Part of a small language model's weights.
Training: a variant of SOAP for these matrices, 581M tokens, 2216 steps.
Each number is 500 + 25 x the weight over its row's rms, rounded and kept within 0 to 999. Layers, rows and columns count from 0. Numbers have three digits each. The size before them is the row's rms in percent of the matrix's.

# up: layer 4 MLP up, 512x256, rms 0.0513, rows 136-255, columns 96-127
# down: layer 4 MLP down (transposed), 512x256, rms 0.0513, rows 136-255, columns 96-127
# gate: layer 4 MLP gate, 512x256, rms 0.0513, rows 137-256, columns 96-127
up136 101:445497503508527524482544512480515479485483456494470515529523493495517479546478527503532480494475
down136 095:541490503507505471505431487499504529503515520516510487455513461501454512473532486445465463473549
gate137 104:491495523532506472492550507482492494472513525480519496506514484554505482502499496478490472496503
up137 099:524435460510533481490477541528540486516486506499488565506470562547452492483490522491526527494484
down137 101:513512518519502483498525493486467481473500485516527441507502470501524495483496472529521488482509
gate138 099:496486534514488489495492471434482484502538500505462507451533489497447464498483507522514492530546
up138 094:513480504477468523498478489448543508530525534501469480500547488488490546505491506519505487534519
down138 102:457508497483483484488533508509470492488498500488543496518491504528515481520503493493523525469460
gate139 108:539494459486465459483493543500476490526463535521440507470506473523525465482462495521472470473505
up139 093:548505488483487455500510520513496500509491491523508436493496503529466530466490504476475491497480
down139 101:485503519528516492519491468495485522526504473519559513522490520503494490515543498490536489534486
gate140 108:452503513476511481533517505487500520485501460471503474499518481493519488475522514563540519503488
up140 102:472516455513491534488469524482513503538524499517504451534511496471550486493521546513509472508499
down140 100:555499485499474512528493502537525475519505505519511548517491522509465493502518488508439467517474
gate141 097:518467506475503487524465495506502488536508498492477502502529492516489500501501505483453526492463
up141 101:506556473518483551477454532514568564512519445539493541448493480482508441474494477549522482505513
down141 093:467482496483517504477540479499505459438470510494522462491458504508480529548495527469476517472508
gate142 107:521542510518484494513499485500496478487471525451472553552501502510537500474500468448467470455531
up142 109:486486532480513479496478456468451515495468465525525479458529502528471539461511550517512506438502
down142 112:492493491465491465496467462471532485471469472488537483494491535533521507467554488519510473491500
gate143 093:534500514512456500478478511490503481465491504487484470504531510490531491533522474510503491483517
up143 096:511485489464498515501508501538497466492492514511528528488474499490517493484532486521520522500499
down143 102:489500471527527483487494496507487544511500528445488516493478510494510491532504520519500494488522
gate144 092:506463479527464534491493511463473468488511510441506496412478499467506473498551486483497552492521
up144 091:455508500510488532528467534497533505502503502510472559520509513542556520509503464459478475527485
down144 094:527491473487493505527501455503518458490521470507504452490496486486510508479535477510522513442492
gate145 097:462487443517521512542441558525510468456536491496465506514508473462514482455448469500499535497521
up145 095:522521502474492539468485564494513495521469491490499485565481490528521530504452499496494500520466
down145 100:488508533490475550489519502463471506506519514452463515487503482487523483531536500473498506519490
gate146 103:495519465496480525456537516482481564440492542497509492449509525464465490522484495524489508501509
up146 103:476546486484478503481468478532470497486546500499536500523511532528486481508439515502525552517492
down146 101:546443520495491517512520525490550511516490478496490488496465464508512518486557530479509525526504
gate147 095:481494499529494491550452474504508469517480487508482511524522467521480526480494463529495481536460
up147 094:484512525523450511515506533504488496493509488520538509486480519504454531532494512467528515488534
down147 094:520464500458541516483494466492506506542486496518476506470492538528538478476544481519500465488453
gate148 109:466468535485530499469457476499541506480511516504503464458510488505468459481487530489510470484474
up148 100:515470511524502507427506511511525507512504537535490502475502500485464470511489529509520469529527
down148 097:510512515555506516487524530490464523515480552512541542488491491461516532511466490507532470493497
gate149 093:564486516498514494487521458500495572527490507467466496457512486494531474519528470533505460492455
up149 093:498552504484526470496495488477479529486523509489499478514495483505465535489475525508517531498485
down149 095:498489473532466505485468479498523504477505497466446508481521503491527473517530531524492469503459
gate150 106:492509534406556507494492492471531506538467515530463526530548468500521468522495476501472491472523
up150 107:519475493519482543497522505508550478531509507487512521503490513541548485484487564517482514505495
down150 107:515528457529549506490537502518507555487459537536488522479507488518488491512470516475510470490516
gate151 106:481469535496509503458553510493507498492509445480521499481505491431481487513491537481532523510513
up151 103:528469444533490509517534466484442492499497519526505507467447461496490478547464477518481466487478
down151 105:498470540481491506536473497574505530445487482488490513500501491481467502479496502487511508516529
gate152 097:536465533511473480547470510502493468480503437512496469522478500462440480499492501501509509541502
up152 109:541509496487525496476495512513502486528477510526469464507498477546475521544499470472511520525517
down152 094:496492501501453497495498497516498499494527460474499514534479521479465483477526495499493501526517
gate153 090:484519459537507494530454506492505493463472501494505530518494531503482500527491497513473484511533
up153 101:494474466489503462499501512469506457525529498546513506533513485464448489489533499504499568466480
down153 095:488471547507555516529481508513507518497495509453502501481518517522542542483496481481485513508529
gate154 099:494498554522498542483561500496500460491530505444522492534455473538506483519452439541509501473513
up154 097:485510516499511537492513479505509508537493538493500518453541480541486489478503512521543498550465
down154 095:513539503477544456521456493488515528483528455526459484487465509466495536509549550483495537503511
gate155 094:496509472499480471507483526503494503502479489505498469483458485544455495500460516480496517490475
up155 093:530501478505468477500492498540520488518502470490494494499486478523531503460454503512514513463509
down155 099:463469514506512479482509482541537494481486533465491513482513514513513493506514490528470494513481
gate156 107:555497522459435505507467488483480524509497479516521482482523462530503439486483490510539488525525
up156 097:474503424477500475530493512513528487479463480471511498521521549481494516511531452507470488474577
down156 100:543508506465471516507510467524473508469528452490486512536529462532531474461499521507511472520491
gate157 098:538486492494503483513514475508505506516519475448508516454535489494521533477520536515506501501497
up157 106:451521479486489464484510442528538524542498517448468519460462516544512475533476528522494525482499
down157 095:513516495488536511487485520489504527480477474516499508535538471473498522457532477505488524519534
gate158 097:462515494513467516506468480489507517540486470516500487474503497502491512509506512539484508472447
up158 102:510493433453426540506452507525469510503538507516506495551455482499511482522485537528480554503508
down158 099:504485529529524481512544508487536502466505528513496510522529512535477471528513442435538481486527
gate159 098:481519512478527541491509476461479509481556515541516458516508482536494531528513509455491501503512
up159 100:501482479518511494482516477559550541501484493514470511499514492503496504540510483509505519517484
down159 100:479481477540460500549508494532490534547507483516506520494471513518546469494483531528524479492565
gate160 098:502506507477470464517506517499477540528487477522515476504508496468467502490488484495511501517512
up160 105:516494448525466559482484535511489456480483502467518465437523506439494483535494486525488514476502
down160 083:507511540469528484521494480467526509495526527475487525494498496549498518466522504503506492517501
gate161 110:496483502499549489498485456466540516509500520491491493477512504469492480517487514543487465531519
up161 114:473510517516520482539521495477506517514482498578504523473520505511508500522543571486507473530468
down161 114:472535519504512520472492531469496497482504454510550509487467549509544490529537494482516474502482
gate162 091:461469534506502534484462511475502525517553488511499509520477468513496515503524462518488521517490
up162 107:513461482498500493502505501533505508475442542489474499459512479492477500504505519526527475479469
down162 090:514503530504487506498471511481483491497547489491520519531490498503495519489508461496502517509548
gate163 102:474528462532524509484495472520468532450531482470489520541470479475478519509486499493534500489513
up163 100:482501496515513535477500479476511519523489495470491511520501441499512527491470556528518544515517
down163 098:470523475508466489555481493482525500556495518529504491477527519483536487500484508530515499499522
gate164 100:511463467550477508513487509509503477499513482472480495490491531462564470511527518521508457526460
up164 099:471481481417489528511485547514521492480484520510525489511487444548456458472506490478538505504480
down164 103:473494440482479489483506506533456485498505507490486533480519493509505496487501512511556437506459
gate165 095:548515501519493501468482519515460477497507491532471526505503525501518477528528521526499526480478
up165 101:537519485451508558493498489474480493486539501539475503490495497526470557491507467529505514498515
down165 094:498454528592520441464516524560480503497512494523511508518504503489537499542496539482515477516505
gate166 095:509502499506505499498442484497488469536485495506475517501518465491523470537487465480508458520474
up166 099:518500498505464489501457505515534524528532508548484502495483532526471487491479478469538504508504
down166 093:482513491502524504512490458504476448524488481486485508549520447479537491533474498509470502517475
gate167 100:486516449495468527487465502514493500516510503490510488480503473524513493529519533477475474528513
up167 101:479570513524525470492504526477507498510494533495589512459512528471524487551527477466511510509508
down167 107:480528474526478468491575569514529494521529541503531492503496512486521438514558479485495525490504
gate168 098:483518510546513511511529511465461496501525480461533500483511509507473505493494526501519493488485
up168 096:481486522480484509491493478500513470523521486477496502526460539535482511494520465461559526469502
down168 103:492502519482516500492513467538448477489473498539504490467546520479518493490514526507494475514503
gate169 099:502498520495536501472479509475523538517503523487495489521485482509502456539479465572510480482498
up169 105:482487485506503468528504492486437512486510550509514539505502489467520572466472468498489495480536
down169 099:522508471508451495512525491507519488499531493485491492473506486543492468515560530492492504514504
gate170 100:463494458516483478493512494485509516501527522512464496479505486509483513485489524501479527481478
up170 099:521499492483510486500515495485455496479517478491488531487506460534486546490484508523507504515545
down170 099:502482512530474536494500511576523502479480499474524483546472524455506477514538490478544463496492
gate171 103:506467515511474489510509516525478490504512503492521435462500509465516476480477482510495472482495
up171 100:499527528517483489501488471506474537513503465558504490511508465550507454522492500508479509504521
down171 096:494549501453507486509465481511474480492472522467523506530514528468496515467522520470509490501492
gate172 112:479488490501504563495494509463518504491562471490471516471499510519496507486491480455438524480488
up172 105:475552504503499479486543467535509473510491511556473483487512492503492506512503477509474480474480
down172 109:571483470548508508520515522511468480476481561485498477485506539469490539516462504501492498530522
gate173 094:497516488533545527475511465472489520440468429473458478496489506467514500453481461556511537502519
up173 098:531533497506539509493499470528469477485513436483486537546512502498489458529511499546493496511510
down173 095:508494552482456502511473578512512510523516537513523484510516538523534513516516505477497495474537
gate174 096:493466443498488501457501514510493454493522459479459524509489552477506489506501495511493513502496
up174 096:494481521515481520520500511506516492508512495451498492487503534472459522479487467514467529498511
down174 098:507520459467519486491527499540529494493524512539489500538490509494556481503492492503489449480526
gate175 096:520468511498487493500497453494477459571507531500527497519478498522521488558546535460512521509489
up175 097:483477486470461519549490491509490493471490491525455520463513500452491502533510489515494444457507
down175 089:507536560510498492425521487502517493512561560456559513535530489562493497475436520485497530539475
gate176 097:500500522525489494528498495507529513522501510493467470497485473497478457550557475511496485525486
up176 096:538466482471494538541519470509469495482523512454489523515478518518496533529478492518502501520509
down176 098:539533524532496519454500496545495474502481450524535504529496510509472514461476496481520508491533
gate177 098:491534509493502507533471519478462498517477463483525514478517459486525541504515507492518532466524
up177 099:468510547464476542491488538483499424510517473492492560488498516476486493489531519495464482513500
down177 097:499496487507500532516518494489513507505514488523540482497469488540525526473528474513525519507464
gate178 092:518488505479529524472517467528483497472529466457465492487464463506525500530503540515531508500475
up178 092:476516520458482474541519508469504466521512501524479520499547482515471481466559483484478527517483
down178 095:548479488465523475477512479525523474465480471448512500508470524485481483505514535470522508486498
gate179 101:476496472478479488500480517438503468482478537517481439521514500513469530456535521526520497488563
up179 103:497495547512467522501470502458476485517488487481453477514536526472469531461521510491498518496504
down179 107:516459554512507510471525502491497502490517464470424514454472498471538495475477472491503500468478
gate180 096:527483500489522486507472497480458479504485429493517519493465515517493472488523486481530508522480
up180 102:482500495462463470479504494517498529469417538523490522482529435514510469510512504519555516485531
down180 104:467493503538476520455476533446539461471498512531468528479533501499476518538505502488553510481521
gate181 092:532489476516467499537491491521479521551562507491485498469514515499517504492544513521497487487497
up181 103:503502523523542472492518468478462488477508506511512480518517511531474536489537511487503475488509
down181 111:527503485454525470447523508457498522463484518516552525487509507533481533515536496503481470526471
gate182 102:499482491513539515460521534505503481447506450512509485446458517485484507529512538488559497516518
up182 102:521513487498543532482503471455461508474526493540504563507502493478516539496500489552518534498511
down182 103:524535494464485511515498491534498511516503530495510470534502513513520454466476499508511501490487
gate183 106:517500457468478481497494497483532511448514485492512457541534554535551557501500516474522471477515
up183 096:464511442516552532483546493438481509500509494448475513495475490541455490436454501521549456497518
down183 102:518511482458534527506515471509508522455531527503513448484472494520503546509484526549479446511547
gate184 100:508509500526496528499497466521514526502503499538505476492522506519488536492538567520504521464473
up184 098:523496519508495471488498446517488485456527516538498513501507534520499510520484493446494495510463
down184 092:523470479493511480507477534456496489532508481472488522525465476527501497497470465541512517467563
gate185 095:504508495513510486476449555489496492458487446523523498521492479518478501505457460504507490480499
up185 093:498476487461495497444493481485546542475491493514495565475495484527493499450495512490540465510457
down185 098:482530531531487477509508512514476455499478504495473456529516466478508479566456494486476503513509
gate186 103:515449520496491518493525478529468506484510523474481530536503491496493534527521515523523496474500
up186 102:509498512520470460524518520487414465465462488517508488474533482485511492490515493497470477481492
down186 105:499520493503538537510519462499543496516494497510497503496466476522480504456505481552514484511474
gate187 098:494504489525546487489497509473508471515499495502507479457490467439471488465517525559567496504519
up187 093:529482520459501510494475502490512544542466510526479495525480510507507503527470477469481510460530
down187 097:506494522502524497489544496510493507468550510507472540483462521464487471475522516553514510540502
gate188 103:522494493486534505555502489466520463484488489510458526504511520518469552551451464484509504518493
up188 104:543509509528498512472503481511458490536501511449512505512498499491485493499497514506462456512536
down188 096:481484493497488488528500483489521473481502493500502512507513513559488516518492483519485508483463
gate189 100:522484471503522526511529515466510502475507532517522520466490470535510564470507512486467502510502
up189 101:517545533497518539524464452481500496471509499537548529496511518516481504512510525483472510503535
down189 101:504501509504515470511505501480490519517471528545476484498441465501502484492489501510508502528486
gate190 102:514468520542464480513533496522510485528478477492483520551544481498480501495487468515528541515523
up190 100:510522526522496502534520499498473494505534503538549471500514437514486488501515481515516505520493
down190 094:458477505485496537481455517474545518495471516489543535505477548524540505524471526502518474503502
gate191 100:458488498522523498515476516503538520488519484463512499498505496474485511483452489497527492523518
up191 105:497470523528445488515500492479564507504518505463534493465514518486505525534466474492495529512503
down191 108:536498454482504477496468544470498514556510517535502495492484516492527520521536461512500501484516
gate192 100:467515498489518483485434490524512546503543514476500519502533522499486501490483490469501507511500
up192 100:489448501487529466453457501506537502483497472480494519503501505463479515472492493487508546542493
down192 093:550556533495513523528538509464520482484480486490502490546490496506530476525507499515543477461490
gate193 102:470489447513497472555472465528491516519457505469487533483516514504463527460472508494486487489499
up193 101:529490556475484485470476498540480488523505482483502479490497476498514492518478492496505523484470
down193 105:486514479510503537491541530487471507514509510512504512485538531515500451498506494529530470469500
gate194 094:490479478508489511561470521490502466532509512512508516531529478509545503532484506504504534504483
up194 102:525463500450502543507470516517535498482487532525476457504502508494471491503464528535475476461533
down194 092:482512497554497518492534506496486474498502505508492524489505493488512487507499480467510537516482
gate195 096:477508517490533499472510473480526493498503522537559513492504530551496493497504516486522470495525
up195 103:510483516514466492465543496496475470537558491493517538484492463558502523497515498505428474526491
down195 102:489501462492522494532494509515500513515472491494483465518496527475539492497489483507510538501523
gate196 104:515521493510539501457514492504512478472477520495493508518507529511503535535459492473509463469514
up196 098:478481502467490535496502454482559534526530527493502469462499513444473480472473501519511518497481
down196 101:525527502556522513525493499519499479517459538500507510558521492549505522523486526487498498471501
gate197 100:552473518515520498478514537502509520487483500531486496488514505480500518485487546526505483525506
up197 106:483526496530521520493485458501514505476480495484480486508485506470505513490549458435501524470549
down197 104:517489478450541451512542556516479490495522502539481472512537539517504463475453542563491466527484
gate198 103:531498473534548531489473503496502471524515505522483471471487497473501503533507507473512464478503
up198 093:495521486459477473555522498487480482468524463507484516531493497513474503458498517500508539494459
down198 099:481494494547545517501498470491530505503508499490492465486469496503446501531480514487491468506497
gate199 103:479478463454509548505523507506498540540535460517504480469540544490504514510464469467486518506538
up199 101:461564502460531504530466493494521511484518478508478546500503483542532533517510505469520495514533
down199 101:495481507496477476518517500511510468496472492515545443477497487437534442474481486523474494525506
gate200 103:503505514541503502486506525505485506483504488521505561443496448461480542507503505496482491478523
up200 101:519494487496486493522474523511473499481506494470545464509478470499521494455539472505502498516534
down200 101:514502468490551471517464495499510527509500517498496472520486487544488480509492517478518518452469
gate201 100:502528508492523495524493471521500482483506509465494536470481511459498522494507487514501526557542
up201 092:512536474516529526521501472549460520490499511497477529509496486500484490516474493496501504522488
down201 103:507515470518506478488486521495498515496475469495518485529510507514509528489484527472487502500487
gate202 101:510539486418503480538458477485484505522494492518465532509508531514501478509488505513517522498488
up202 100:506507516531491449522507533492495471522506507472487549524505519515482497479488524491519525505466
down202 109:518484513503490486503548533502526512500489482487500487545464474508520506491484493443488519461509
gate203 108:549516494513505509488506482502494438523531505483443525507518512486490522489494494525489474481515
up203 104:517486499511483523544517488501494480480448494482505482501506468525466556515503472488499527500483
down203 106:523491516508465498523522469511462448508452506473504518494512486532502485479479482477557474520468
gate204 100:494470498506478512522550545507553469471462441494482500442521515504546500478488461495478479524490
up204 096:536510488562486489523510497468547504471518509488483529504512511512520524487458491544497452491528
down204 099:533538520449479487489505506488511486488504514469519520485476517484466496519574494513501506464478
gate205 107:466524461532483428521467456506518465486477497531546516508489509496496520485463492516566479500480
up205 099:523499495502528512510509532467511463491506470516516556516498491504531473497499474501502521507490
down205 100:502495514452479513471520510518495527524489500445521511523489503515524513507502526502480479514497
gate206 091:480511522494524477475469504529482515491485488514488498488499474539455502545528530527503527497483
up206 104:494452517519504512504488479484455481487503484502504523501505499504543524517491498513501498493497
down206 091:479535472495485479517541518530512475479497485474501515470507501482461463491502504477481474509496
gate207 099:484479489527537531555497531522470521483452498493485521531490516520524541511520489511505534472518
up207 099:494496460501509499481516480472489500492505489492509480538513492495490531468507448506485465497512
down207 099:541484489492494557522477485513464540566535490497473488472514527484520483501509470513492510482477
gate208 095:468537532472498481545482461571487489518532481511493504466528468462522486455475493493472511563515
up208 100:519527505510541544488494478498513510509498476466527479508508473464488522467516526523457541534485
down208 092:478489502475462485493522578491489508535486536485528511488467494522442505550479474508505474499488
gate209 105:500524525502486475512466450468480486536549518528532507575524526504509512471495456488498524528547
up209 109:514520546549525497501516448508540451486506472483496465483503518487504508522511492525481496531467
down209 112:497524483535462530530491505505518478512539570467461548509524515515504506488528471474511494524500
gate210 108:481515534515500550481490535511519497472520507467517501519481525466509457513526542477493493494489
up210 110:493478487479546533483510498512514469496491529506539512490462476557519474439492494502543507504490
down210 111:492479536533478513504504462521502512455471512501470481454477495474440519482486479488483489505536
gate211 101:487482501510474530454533506538474508489496495495497509502499446476494485494504528488482509481516
up211 106:512462479500470493474475494499481506503518518479520501522500503447506467520492475489522479477496
down211 100:493530483481495491541512506532506478516458479516516471487500528501504480527543525460519495523474
gate212 106:465489498469480514532496493521505474476506483500504506513479579479468540472448529542528488507456
up212 104:495463501485470569477443517514504535530486485528503504469519496510522481442539512513477484489542
down212 104:495529450523505503454524495521489491471511515537506526497523482526506494543505522502483471543516
gate213 093:497554479464540496507554479494456469502531492518520477487467506480506495536560449542489531506488
up213 098:492504500465475533524550524547520454491527511461527535505513478471551510502516495479525490496437
down213 093:499555507520541441494510461491465525496486499536516484506466558503497481536502488550460521510511
gate214 100:505505510508520470532510547517505488504508487504525522521505504525529534508495461532543496499513
up214 103:500494512448528461498550508453504511505475498500499543523515501526497516509488513494519510475542
down214 092:501544503531489557514445499497498470490483515468495485475505490479500537496466475503537564494484
gate215 102:492527484487462482551499470502532490493506501515497541526510541505504582482499486552524508469467
up215 100:544500500496509493491509486486519490494465469511488529519526541452478458489500431450522521469515
down215 093:496534515517442497510524497536494517507508507502512504506497463536510563495515547549515502466485
gate216 099:511574453513490460517485478512475473509514491478487514508528543479514483468515518532488518509515
up216 113:559474516519501500483471477473479508513528554525503512478490485505507488490494471493477489498484
down216 107:547475488502500480505469519483512503495518563530484501467505479512561475504491485521510508479519
gate217 099:523447451535504484532484476483508434497471507492505499465528479508486482479510514487469479507478
up217 096:473510511468522472547518494460507499512478471498484521558504470469510488534501493515499490463489
down217 103:504560533493507477491519482517487526502543494495529501501483493505519571509485494467515522471507
gate218 090:516522501525519500479481512500541488496516522522485455480486480479492487534521504538465510500478
up218 102:513514515489486534494499491492559482504481506508540458489456514471506481517509502499493488495499
down218 089:494479523463530464496522517503412454528488455460458502491519485518470521505478502516489500517498
gate219 094:505451528502475478548506488504500492482500460504506500469518502479488512513543458512505495505509
up219 104:517516585519503471523493482521507510503546512467505514507522494527527509461531472490465486474546
down219 095:539522466509485558527465507511483481502492498486487484500439457492483500546512544502513539507423
gate220 106:539478478538503506513494467455501540509528518469472490512523528466517523498490535503494461532524
up220 107:512511482541520471484516506531519539502524467489469470480474477531473498499432520487528532496471
down220 109:490531507518531458477503475515469504492537510463453497525520495497491523501499519517520489514473
gate221 104:491469495470478517498559494473506526467493504487536481489524493556497534483501464493496494472520
up221 100:526547515472481499484484486478515550494535479505517495483507511524509497468476476511469555488481
down221 102:483483454531495543472463507499468454472550511468494496499498510493556479520492546458507518519536
gate222 101:481472477467522500532540484507501481471537464490501498507509557493488493546487534532458502510449
up222 096:513511496541460458495497524507490502525481514498520532534540469459500550470512464469522518528543
down222 097:491487489502514530536526516531534495460534506491541488490504527519481492503478525533451492504487
gate223 101:506493518452541528483504493459493558525481500515499476538510516478496482505511501505520465540448
up223 103:448474475487480476484508503495504452501475478479512472542475504495504505521518479499488551490480
down223 095:496541520500516497490463478474497536462506519560521473477532565522509478466492536511525465532511
gate224 104:537502483512489500486452505477515496493523518444512521513518479528476526472480502521443489459462
up224 105:427481483476485509512489513521499484521451468496492480491521506501464509565510533539514534524520
down224 112:503504554512530497524492476517520478532493511504491499482475517511478487501467488546560512466516
gate225 100:483527500460541503491541501495517470532523533511482519495482475469477478489490501507456463474503
up225 098:491528529484530491504501510515486466496493540521501524486510490476515490488485492538463506482485
down225 109:490479490515470459516499501507450515475520527503495505509522512486505500476524454513507525484509
gate226 096:528479480523546545451515452489506528474492549510487512542512461514482529503496520447479511504514
up226 095:482499541519492538502537471499488537481476491522487484500498483516427520466537518486489490540518
down226 097:519517514516485505439472541512493476522498478505473496522495493489592451515469512573518479481471
gate227 101:506522513495498542511471553474522492550482494533488504495480512467472504452482485478529493494464
up227 092:496526506505452488468489488538526488468513497493511509516484487554467513544546520464455481493482
down227 095:476506493478502549509499466517544518494459495518508513500482499457525504468479455540502508519517
gate228 103:469465480478457448496527517511510483505491489529469470473440491497527509506498495459469472508493
up228 099:554518526553474504498478501538501496525462476469455501459495493520440486503505503497466506475496
down228 092:445484513460506471472507520502537482499543523518483499506455503489508522477484503469504458508454
gate229 100:546465473504535468498471526500474506492498490474474546534549491525499509508513447519494472506561
up229 102:496461463521498504530515494538497497487564498487493478529547496545491494491472515530484524520469
down229 105:483549477486498500544529489520505518485550482517526483509499463522480506499454532474474489489444
gate230 095:501518469477490515511482451432491539503489474494505491466466517484520474510472513500474513484507
up230 103:461487495484475547470498529536466492507466491512520494492500481489529512491506503460489534509490
down230 096:488500464469519451495458471442547497484504511516494491482504501487480511502474505502477537552501
gate231 099:495498463532515486526486568465532476470502517502487520499523508471501510503503466482521568493540
up231 099:505507499484528493477484503461499490522490526510514493481523529556505503491525451504509500473469
down231 099:493522500496514503514491486521481522490488488463506507494504499467533483472496509514486478505516
gate232 098:472521480498506489536520499496524489502474509475481491478465529539495474473476528478486525527499
up232 100:508444517521503545506531480535513472519502500456491502531505508519489500466503505527478522479478
down232 098:449507513488531530535513498492519521486510521537515500479480506504497491463483476436508498471490
gate233 096:483510476498496532485474508461512491461449516521494494481454522481520520495520498437501495537509
up233 097:487536516495492512541463495485491493492472486490500539455461550508527504513528564508505516563480
down233 106:500529462474500492521476505514475494516552519550532460514486520509500477511456488516511525520488
gate234 097:545490444533547508483508468477532442507553524505495533498476489529487506509494477507535542498463
up234 097:506480520487518509538481481524469491480543469464511428532483498508492495537507479475532512496482
down234 103:497542519510529455489490506458501477487517517556519548486511501493513533549489464512534503479479
gate235 096:489498456472520499485528488471519507507455477510500497484476513485498478499499470498509491491475
up235 101:504522501462535518468492523549499524505492483518521478519484519494515537496509519496478509504526
down235 097:515469478511487499493498497516480507476473471512543490504514494499512506490493489482502545525529
gate236 097:495472495469481483494529459494486522462493527520522520558506510514492519502466509480508514511525
up236 106:472511526537481497503497519500538492470498476532506512500523470516483483494518437496471492528482
down236 110:540472560515437511488538471505532502470524505533494501507507528512497541531492487508509493531563
gate237 106:501498487497511545486466469504443515490520444543501483473463528540510505462549482514490473464540
up237 100:526493536503548488463513517446477484470468496468521526527475464498513539498496482481488477467494
down237 104:499505505519527468491463512504479476484483485484517494529488526493497495522496502529520521500522
gate238 100:528515515512527522479542536488512521473515493470511523495468515515522497470515544480515523499430
up238 097:468549477479487503502460518516460464517472525472494481546492490513531557519495501500524520480450
down238 097:512529526512477522499513514459514526488542473498497503468478506475494452499509523500515488542479
gate239 101:428460501506497489473528515521474487475471495490492533469461530436512527514533466505524515450504
up239 094:522478538479479528524490504522480516491518508509490534480561482520492497536478557509575526489513
down239 099:538511484499522492540458522443499505506538514476481461518484487526501488481466496518500478500497
gate240 097:480526450461493497418508528514481497490520478490495508534528496522514540506492434478512476502480
up240 100:514503497486515514533518532479457557521478539537537510519491528515509532503485503473514520514465
down240 095:516494522517488491496478460474522452507507472485462465492450515489508485428527515504487492494529
gate241 091:487494479511484532466576504488493491446510482493466513458479467490540477501516529484468522517472
up241 093:481521530531476488502478480537516483510475496511499466454498583484499510496506499454465512522520
down241 096:518512496496501518473552494492507513466503526515500523506492465524503501539492483501496541520474
gate242 110:489559482483481461503511489482529523519475500482493580531512474491541491481521466484489478491458
up242 100:536527432470559477489481499509516490523509512466540520520522457529492494497495486475484507503470
down242 099:504452534495507563550474513486457495487488502554455473470502511515454504479508553512488480511578
gate243 099:495481512469504505444470490493537504533485522548482506528516513507479473472488534479538468485495
up243 104:459491492505509474489475498485503533464513516505444494496476523473533551460522515489485521517555
down243 108:463512441500437546519483492517526506478481527481459465481515537503518530498496493472508487507505
gate244 100:496518518476526517489470499518479536500474471475494497519498530453524517484462504516502501454521
up244 101:483508486531497457503477508528502495468488504476529488504485526533508523484435507522539475493475
down244 103:523462477537518521511478502494492525528453545514528542478504510476536493496512494501457517542518
gate245 100:534516473508488472478443477553463494550522490519472504464487529513512539481497533511555487469497
up245 099:476512507483484531509524496535462492534513539545534477491494458505483511527460501516524516512471
down245 102:448459508459507507502546549449512502494469527480538462507478494517522454499474432508501531527501
gate246 103:501505483495502468492490531496499509513510478487480535490498492483496535500542486452524522548508
up246 094:503511519498518502538451471488497456549511499502510493527534503495492499492484526528515441494495
down246 091:499499473495488486463488512497503526472490526506497484508479537500512527492520497452523513487506
gate247 103:437512529506538531519530556521459504490491548500472513523544477465500512500519517482501525497491
up247 097:507489534520523477483562485510520476530528509489456493502519524477502492470494462533503516456473
down247 103:516470500495526530487538517521467484508496484482490499470491478461494574453508513468502494511472
gate248 096:515507482498539485477479498467504457475447539550469478496491509533484511454537507491512507501440
up248 095:473516512496462494487488551484533457494497459455507483530532485457539457512488522528515462537511
down248 096:504492516492522449507487455529480530514452560550475486510463503510513552518472486492547540494479
gate249 100:504497515520542518524470458496502506507509477490482468465460507561473523473478537491471485454442
up249 100:509502497485538551503497518549512505495498488454497489513481463476551526487510465475485522499495
down249 095:532513473512506454482490495503567501460480515525483522477503521498474506523527519509523478523466
gate250 097:492486468492469494491534529504476495495490522456502530499518509481462502506469527500493503541476
up250 102:509467489507505502506510511529476501517486500467486468492451482484484512486469546471499530516494
down250 094:490498540492488495497466471499477538491520508526519529493513529489545500554479475519501508469487
gate251 093:546478517518483478504499512537534483470505464533481534477550471486497530455524512474486521538509
up251 102:522497500501507494497518507482476504496500527491490530500521523509481462523525482523486512532525
down251 097:516485529510490493493478527504525482552445504530533489525463455480535498457490512504485502480459
gate252 102:510460483483509497484517502518492471470479482493536487449509493515476480509495479465471518475525
up252 100:516490500503459491522459471489518499512502488468522479501495521521495499525504505519524505511509
down252 102:538460496490480455474535520509499470473492508447514489473462514481547512519503449485474497451464
gate253 098:526546449505515491479502541487516479524510499511486495513557503529500506462533571536479504482519
up253 089:525494507508455504461512501498471492487534494493536493446515507476522531481493485488500536506521
down253 101:439459559504517507506491467494525532507508475447527483509445486467507481515484463497506482500485
gate254 098:508526503479450503489488535494482490546494520524523508486477545508478468506449496523537489521508
up254 098:510557474500496520492514462545554531501492522481516515481515505514487492518453527479493485499520
down254 100:466461528514513478505484469455500525521479437467520527528489502508523508493550495471501465498470
gate255 110:511509495522511506527502484490486490483459465460525522464541451504543541508506524512533496499524
up255 099:504507454534512521512498529506470458484458511512486523545517491463546468527498511466489458537540
down255 093:471494514471488475469486467510541540515552505528531481507477480523422517492506491503502517487459
gate256 089:458515453481528492517508476496483484495519452539493520512506492509548538506497470454499537496515